Weights of a small transformer language model: 122M parameters.
Each number is 500 + 50 x the weight over the matrix's rms, rounded and kept within 0 to 999. Layers, rows and columns count from 0. Numbers have three digits each.

# layer 15 MLP up, 2816x704, rms 0.0992, rows 1417-1453, columns 176-263
531501529506502486556492601494486544465467458450412494570437479447460453488471570642499493477551517480440485490482390450565540512508532524506459561419529479527503415484521537436483508523513514539534387486499484485530573470469482477503445475476443522347532540543543
525562390550431506571474508517516547520495545383551535483407521540516546551500525506454565507426449537492512463547483512578484479465528473510438555567512461487450498518510511512515488503518539477449481450386468464524464493501484430503451594471508635450465482531517
450547468531509512498488435539409532461453491522520554472443508503483506460434526500454519529528521471535567484519501482544550515489479414461467430489487524500556522533520610558549535389485521460515519497469469462653499439435598499413533496504559506434474584518493
549446456540469537498394581522462557399567556556523497502443493553387562548416489568523571570589567552455507469474365586556474553552586495485433463468511613482496501542435563548488496460497490548492544524543519437415438549479511485435577591475521533445517488471428
364460525536500568546559462517551455554476512511470540549488515510487536534504510530447553472533596432418594622497490432519472504493396604500531536529468519523549502516524514487549590521455458493486503525541509523457454540486502492454563575480540519590525530482542
459473593561517499511511510502416580486515521495532462496425548515461480509511441489465424592427518507501510493528491521577522528485500441531438549525448528538391513497466405509498428502464450572510569536558565414469564554424505502517491451514463464435484478581591
469499516536536536485438425487492539566419496523529498475558547481428522497471549384536579586484526554463531548553488622468498400456405525522469497508542466541526535456508561565571479556585435492475497411529557484520486559477541516541579443470608441586437487499494
456461457564613474534548511540538566445487511494418517504500593546482535633571532532422580519429530485519568552527466474557538554499506487561541468502440487561613506500425376586534478480365485521621430558569513466494499482437489491470535444441576516431489454447380
479522471495481519420545575456486590485534539508512503483462551451490450471484470373491470548470488472474488524438587416539462550512478438469646403547396474496496468497535527513555543552390522565481468554477510456408507490504484547585678522518455551517490437453592
497447572511508534457585456463514591531512458498467461609561538560438447528468489463571477436481575523477453492427545547448551564587456549501477412445515484498549548480530505527456506530475503466501451471485494420476441549513511457512542508450446531526526446466435
500476571483531546490480589495527586544519454511534453558455460447536487435590503448475462518546507512475547584516559412495566513450545444539516454530546623557556523461524473511463458491598470532540551542505480466600603526546531500496491494561490421528484568517499
516539491445531544475524423515513569607298365545505527420436479492525405582491485476459522539498504463427532518560518575496542519532529500466472559573484432429532527553486466487511517562460501432474546448531498466584472530539515519421520560496473537594534418503503
487499451520524529524535543437475534529521412471502535464569528514621473475522447577503499475450516522496495463505461537494589556475485484603454490492477420495459454520478418598475461561527427519480461428588430476525429514502427524591572535481403516575527484428533
453453427438462511572550512442402494510498522501448469463549487484421555524430436475484493516498475488420540622492442530508441414557494480556478459578483487507416432513528518502495475564461522559491418492494474439515515443442531644483548545522424568448446595503540
491369452514477560518538487515462462428508428477429439514439565454479464501538485465556440544439528576511490442452450405549576526422588530528475534470578478559503607515476518453516525399525481475476539475444529598511494515519517477430423462506465574556545514586504
475542480523460541540459440537481448608571497508432554445534469579405524478501471514490563482586500450490391482437374491541435544553575487628510501472414499494466488480548637536494499473470515467541542558473624470516538461458618581530479441463550500586438603569502
540365477530463433488500423465553451474494479479513448505486397551478503553514429560595490593490450509440526463465552523526526445478450487486480535505480514510464551515528486411495429522524550440480462419462478567354546530538525490587489453452513509442563439535573
508538486444591480514395523523537495441477508459583498483509523480492494426528417550508482520488459558496460594555495510426499531574484584527393452517495620532604524488521418483427532507516493489544460611539551524467522531516464525398546527491456484615518434473592
574492469468508553413468513507488564441473551497556467433587593462491398587448489525492512518500553484547655594439453466485489454510496509492522538470482404466508450446547554453584410478440524636543561584497456524513508429487573485537536474557548476487506511579587
447489415571512513480539488523526521574447514471554463499531522480459485468581366475465534547523495428479520554494511530614482461444509491556486516458540422476512470477421483550651561506477528438488431503483537426542481481466588544434433457513526535430517500553439
466522497478391436540523438457493523477459568509370490495400551599498574504523556572483486478484508447486472565438493491578543490528493455502424489582514570491524470420470532539432548535412509475446508471482440469549410498514514526548456457472554454600538600521501
492534451448465552424549515564673551469384426578382522475536509493488471500503436559408458544481551564480469459412428578527405501500458463548479500511508501459473494469496437503474515442488463475529520472500388477475608517557644490510444457512484524451398363497560
488426554491578516357593465555440419484466495431521483538531560470483517476596520416545548509507523554543511561476457464444521500540446462451456560440531429491478457500516541559496395544505568476441511476496391517415624500525492553570432535547517443585497506551463
551465476546476357395498541576485474550456422514519559554500506473479430460582624520508408497555479469602533512554554436461519501533435522479422571433451468489578528512538454358521470506451520502433450534485471505462603445541552502468543434528522493482542574462456
418473494569562489507412570598515493477504499500535527497524449486500513515531462518474520497468466505472501583636497442517476509486545512462519534513481505516499463492506538573436387429518422418511469484410434500477455453543442551442523474573472570467470484414438
428471510419555541488409543481471508537491556443481505593506511480464526596559522531463493566482603492435521521522520507426475487442577443435455487483524550456518489506530546395447405498565449515453481461532543482463443500409627395573489544462516526501495547362420
586572437515481476365469458484523415455478412477495423482612441657469430622551477500530557479484414516558362517475620470539528448472558510575531572591427399458496455469461537491536497430423467559385558437611537479525518545528591474511592465494545621523524530495498
509474381510441451432523433493516551563413519517400408577564463479449552613461498431476454538463433527570545459539526427518482459602505453530569418532468579518514513432545493469505532458510501462473551473455477460544467406545525539495563633574450530622524496530486
441459548490475502467468548480510424455524467494509427523530520458576478523520487488518494529399517615572498533447485552430534507497510442474565490433398554595541432509485539367535600505487482551504465617529394425509447448437522553517504533457504481523564484513536
522531497480513290456592509483415468439587565420460443496510513510462515520478427531522514473576492497478483464477524471522516517524557515460536499439485502519414486496543477438492422500617406449426501483569497524508488442516462457522421526596526501432594422391425
363409459506564504444488561455441491404601560591485486547563516454520485548443508571492544431492491536555481535509343448493508470501465480500552511339533499454558532580464449524492468520519448548490456520459518468486480552564445478488490565534562545503495524504498
514436497434439536592570526483554582424482516439510622485496470461512505497498522471532470562576653422459452579466418587400509546487467438491486538565530493463444522468457524421460501541535406550540557516502417525486546498503518458500547502545411540460572509445467
393539535555528490441466511448541476438502505452502533517489529579502397441505528485532440539461543457495501507573443458510510521544425481411431585585555541555494477498465499489498344479569468519485556446571589514467521476501503521524454507562580513409437520546482
570455452557439517593395478455579472545586510412541496456531536560428543571485533546506506502528452471462432503499527550488495447557543406631413418527551518505531477424438520574528421508473432455497476435454501453460436436575503531458521509524516521461478582569513
522471521467589489368470539497615508449570588498487569517520461522553483526479456454534493533529458477492489566460405540442526589477527501527480457400509480519544501538459479523456514485442524502564504518468492585457475551602487513540547538551458538562567587474447
492506450532476464524521511505425573505436402512473564479484486553557483507541451521525562471484442509501481546603410509520516475504451453443479541569419462546565503479479474531462588557503475478514516524446462593530512637449481590479414462545444530497520561509563
472487448506592481566551493421498495493407459514497522546560555591516467513485561478458467502539568482524550434523533497445539501557506496508470510566516500492553497526506519544535561501416578584565492436461549392490460550452511415464498490473494445473549471485449
# layer 15 MLP down (transposed), 2816x704, rms 0.0379, rows 1417-1453, columns 176-263
487473509442490497562534500482518496551479525553547403488458540467522561488532569508488487473489458492556432565491480516451453539477502447459368507523393499525521552582463544541478543513529494524530450521551476456374497510468466467501489480441545574609603563467543
590436441477551466457474476523511488528475514491524473524469451479566513504551546534546422536523496510570527545500497555459515524533491532432516377411520468582486542435470511519505541421494548464426460561515504473454450537453462495572434375597476497581486491509448
519439458442589513488549463429472497490357527456488489502457412541536459518482445481517474585512420493503567510497477560446546607565469468521458451520587484480492423489578477545549465517444519498497541560572475509451500480556582482502475490551564545502494485526440
559508392533472457517490500474547411537496579563529407562454525527458439467507475424525514489392490485498599530501503570591470520434498493518466431593420551494496499500498533583414529508571500517472501507568554543533520615398520423472508435339550539430486535434466
457531476448507443529499565520457542474522534541459428470492577474488596550434524503429531466529420473473505498582528573446507507537452442533489455400469472553512530463500456469568468545569465469542493458432482486535402434470520569525502479468494466513466509543565
439429534531577512451636482516545549485551516419568456495451572462570474530481499564556400404539408449521501480463454466476526409478502501546448490451480480452525469530563516458470485593477559551481593494628439422441507517581449582497517492485498481542527509447503
452665537510507489489450488500557518493499529522505574514408583629561542469488542546471539399499461510533477548449449578569519468501471453514527447466463529455558502508456499472401383418507594450550503471400498523526555500462483459536537496534492471524495588593472
513541491515493407467549475456501496650511499509534542521460536572485556408453624488406452510487480547553528464557471612520492484518499335541479540546579526512443459449464473434453452552537468531574533571479563427553519487541607536418494588485438445441528503649556
434482528511416492580323532586521441447529503497451547471569591512523599386472564510490575510567498466548524438443458488523578431523582524514496513512555375451360558463419558514397511560500440525486507525477505438604504476435531625612470491442521459511408561528434
523589500596532539474518438574446487530442565550540523561516336421483537492616561511512388492549437468469625544488489486577475503540484466515587505542476555530530470522460429468501605507552462485458551461565522579492581544465492485518592476471470537547495490450411
451523447431558474458496446430555503496606521457552560533540548602502453497424452468457526524548550528498596518406427507464546536564433395525519603538487469390572515478486644597504492596527476559521476464517582554545422476542508499446542439501437487504536433554485
429575408570473517353500559442508509469485459488494477499439492445496300545502448551470479465464545547546438574480498501550430475487583444476599501482507459509386428516496585558469514499542579534513530436476451556496528519535561519391376524479446527470407495594460
509449561515470543597473439519535581442481463490454541546404453573539582623539537364510363503473473444451495552558535485512565561464512600414440524501501454436518467585415462579459479433354546554522490479520457532522517477490429494534490597523581443462479466452506
628549524553517578507486559408535492529505579456494474536494526400517429611447448544489546501536560442587427454498580461484581420536510507525535503555469516465616479408598582484487484549516549491577482485556435496582432554580537488520524507545493537472487500516503
480487509499459509477465462498599559515486532502545491563527607453517502440448442514432480470493443411489502513482510508466443477469485414618503491446513452490478500467557468568502510499500468454493484440452442548473548554522462511485468535506499415448387575458533
463449513427568498528530494503444526501697504541488470448457486519515460458515459522496578432534547463567564562414518522497571542437501601472572603553502507532540500448401442486581537457657514498421489454540562434525457454529421561493428500494460536580508505587555
453473501498464534613531589476445483489448550482505529475460467437523447494470487563551518438536547498573575465499467484589563520523541482525491486589502498542492494466430490491505536553497585509550549485572489496586534504429529527442437603455493586512512469525477
593434448508539492497602451508482548512474498521493495463540490570369506532475503468562574548472499417449543496474521425537466456487539512459430523403499483466437480503573474472502482500522512496518501461583478442470482426530532492547452405511424459480531571478490
477570453464528542498509584526484433502526490486528477552495442492494441470484491501486567504511556413482471516469472583457505547458555511544501556454450527478519507519556471520449450512514505488564532481418545489455527560415615471550441524425477537437479544521492
479461495457464523524508497443496639528514493514635472517495434501480484623502524534515428451548484490470513460528500484480518372515494489575403502529475442436514479446486508499418453512475479493532491490493554459538499497601495504528522441513498483555514486612515
522547484521470450420529513473514413513503485440570477464606533520546471518575419488545420458470509535477448521439317583507362424458435563494486438461430601389502557453370591459540516475580442535503511431596474481544533518497493436566497418543409491477538505429467
606575423413546469458491493483406474542523544612475447485483515426489497436529469631514468536485566523521471498540496509432493471516475559435480492464475488522494463451467455450414541488515486492560559548453582427510448500490476556601505555441524518547505481453475
511537509551481484431479510562520494443512445498479496516418539453551489587457475543470514531480475489546480531486500493438479470550481449569543468489463534534594472457492434498474532502406430495500491518416468451479511474496542536457539513526561496562467522546445
425508595495513591494437444481542629453418483349443499446350456488441535471424394502533559483537456402494547507385525516483521511476438555485455540592508528563466514530415498481509542506567470464482441574549497542514475459445503577465445526492530482489516530460505
482527464504556413489486432518541525428502483520487504569535469503577443381478399499431442425458587503523432465470481493532532405492508467548484579485484559456486522498546464417529546469527522514531427562482507432535531529457497481547555585379508519469495464448568
567470550492472487422484445450452498554463495560457487470456440445517522432545595555543404527447457478509500556468549560487519518431456558581424374514452572514543442486565527451595389472481538456431488473464469496589632504508506477541507539529483645473491393451467
532536396425438573532547496454540436474504523558599487478453532481486634451411415460491489474565551469476536508486540470396515582528467561519360390437509581428537457433468457526514543498436466435493489476393519504468563503523501497531575479471575549459581524488470
484482507482472577518595481569483530402396490555608513528512496431516553519547546447454431561523526455477560560448514545495439506586416453447518569565479507559558494456438563511489455535546561416480499484484601449529504524500483453505525511539579522445457489458427
528456458504445426508553557412382545545482561480460492502520499468496506599481546525529503455500452521509513468469455500504522484534539539507465577523599515491484516488491447485452508511485525490510466447455514512529568522463521533555473511519620544526499483534508
542501574515557526521535510440512537479504589546469457517521533401487490507543442520482407475508420528504567501480488437513525520510473554394461558421541511401535557496389517581462567517470325594459642500501466443484447488429409543503490541447458464497548429525481
446455427492426493408474470574529441489510502650485437493514554648631521498609587510430551599572491566508469514514482472515487517585434610557566444493582559414496539483559483484452517595512452571483415485541519451513478451544590600453449550461399515532488492570395
537413565413548482551439521454534432509498517480544490511484451510542479530534472468465545575459483449571548520475531438577457513542501430536414504473532475437564456476507568541577595517550517444486508482501492426465430603570531497448522488533467544535494479527544
524467485441452508476546490385579502377425482554547575456705487463403577540613520583481563492542576525473514523533553521442535515460490532520479493505466442510435515434523384487456541503519464587499476513482524466507660557433511536576443454503600589538457473508409
507501561504545597558467512408497544416440550567464564462503564534570544450522526483453446547473504448471545400441531443462576501468489389507496511566541462403548482520520548417436538507525450524493478434541460475527519481623486573589549547552460523496545441604500
552647481502527488575560523383444454457440477522503574483513546442530505573453525519477548443551413509559498503482543614498560559492506493467445532542555460442523526454562534514533449469554477524454460488445512479462508542394486413515488552454445510517527441487455
523518437477483464464530505454539525495428532563600440454467536571476628509515520549585583530465538514501511437597525521545587541569559471520532498472557486491518477510450532574446509544459400550545572411572504477516589519544452502522543485541493396493443484534475
443469549475452501470558562546488473499463551574539478451463484594547510502514524470465511536524538544458512489536517547570515526522587515499534510591443523559477438482477472484488548493437499451525457443512557506468558505456551477512509469501536502459533430525533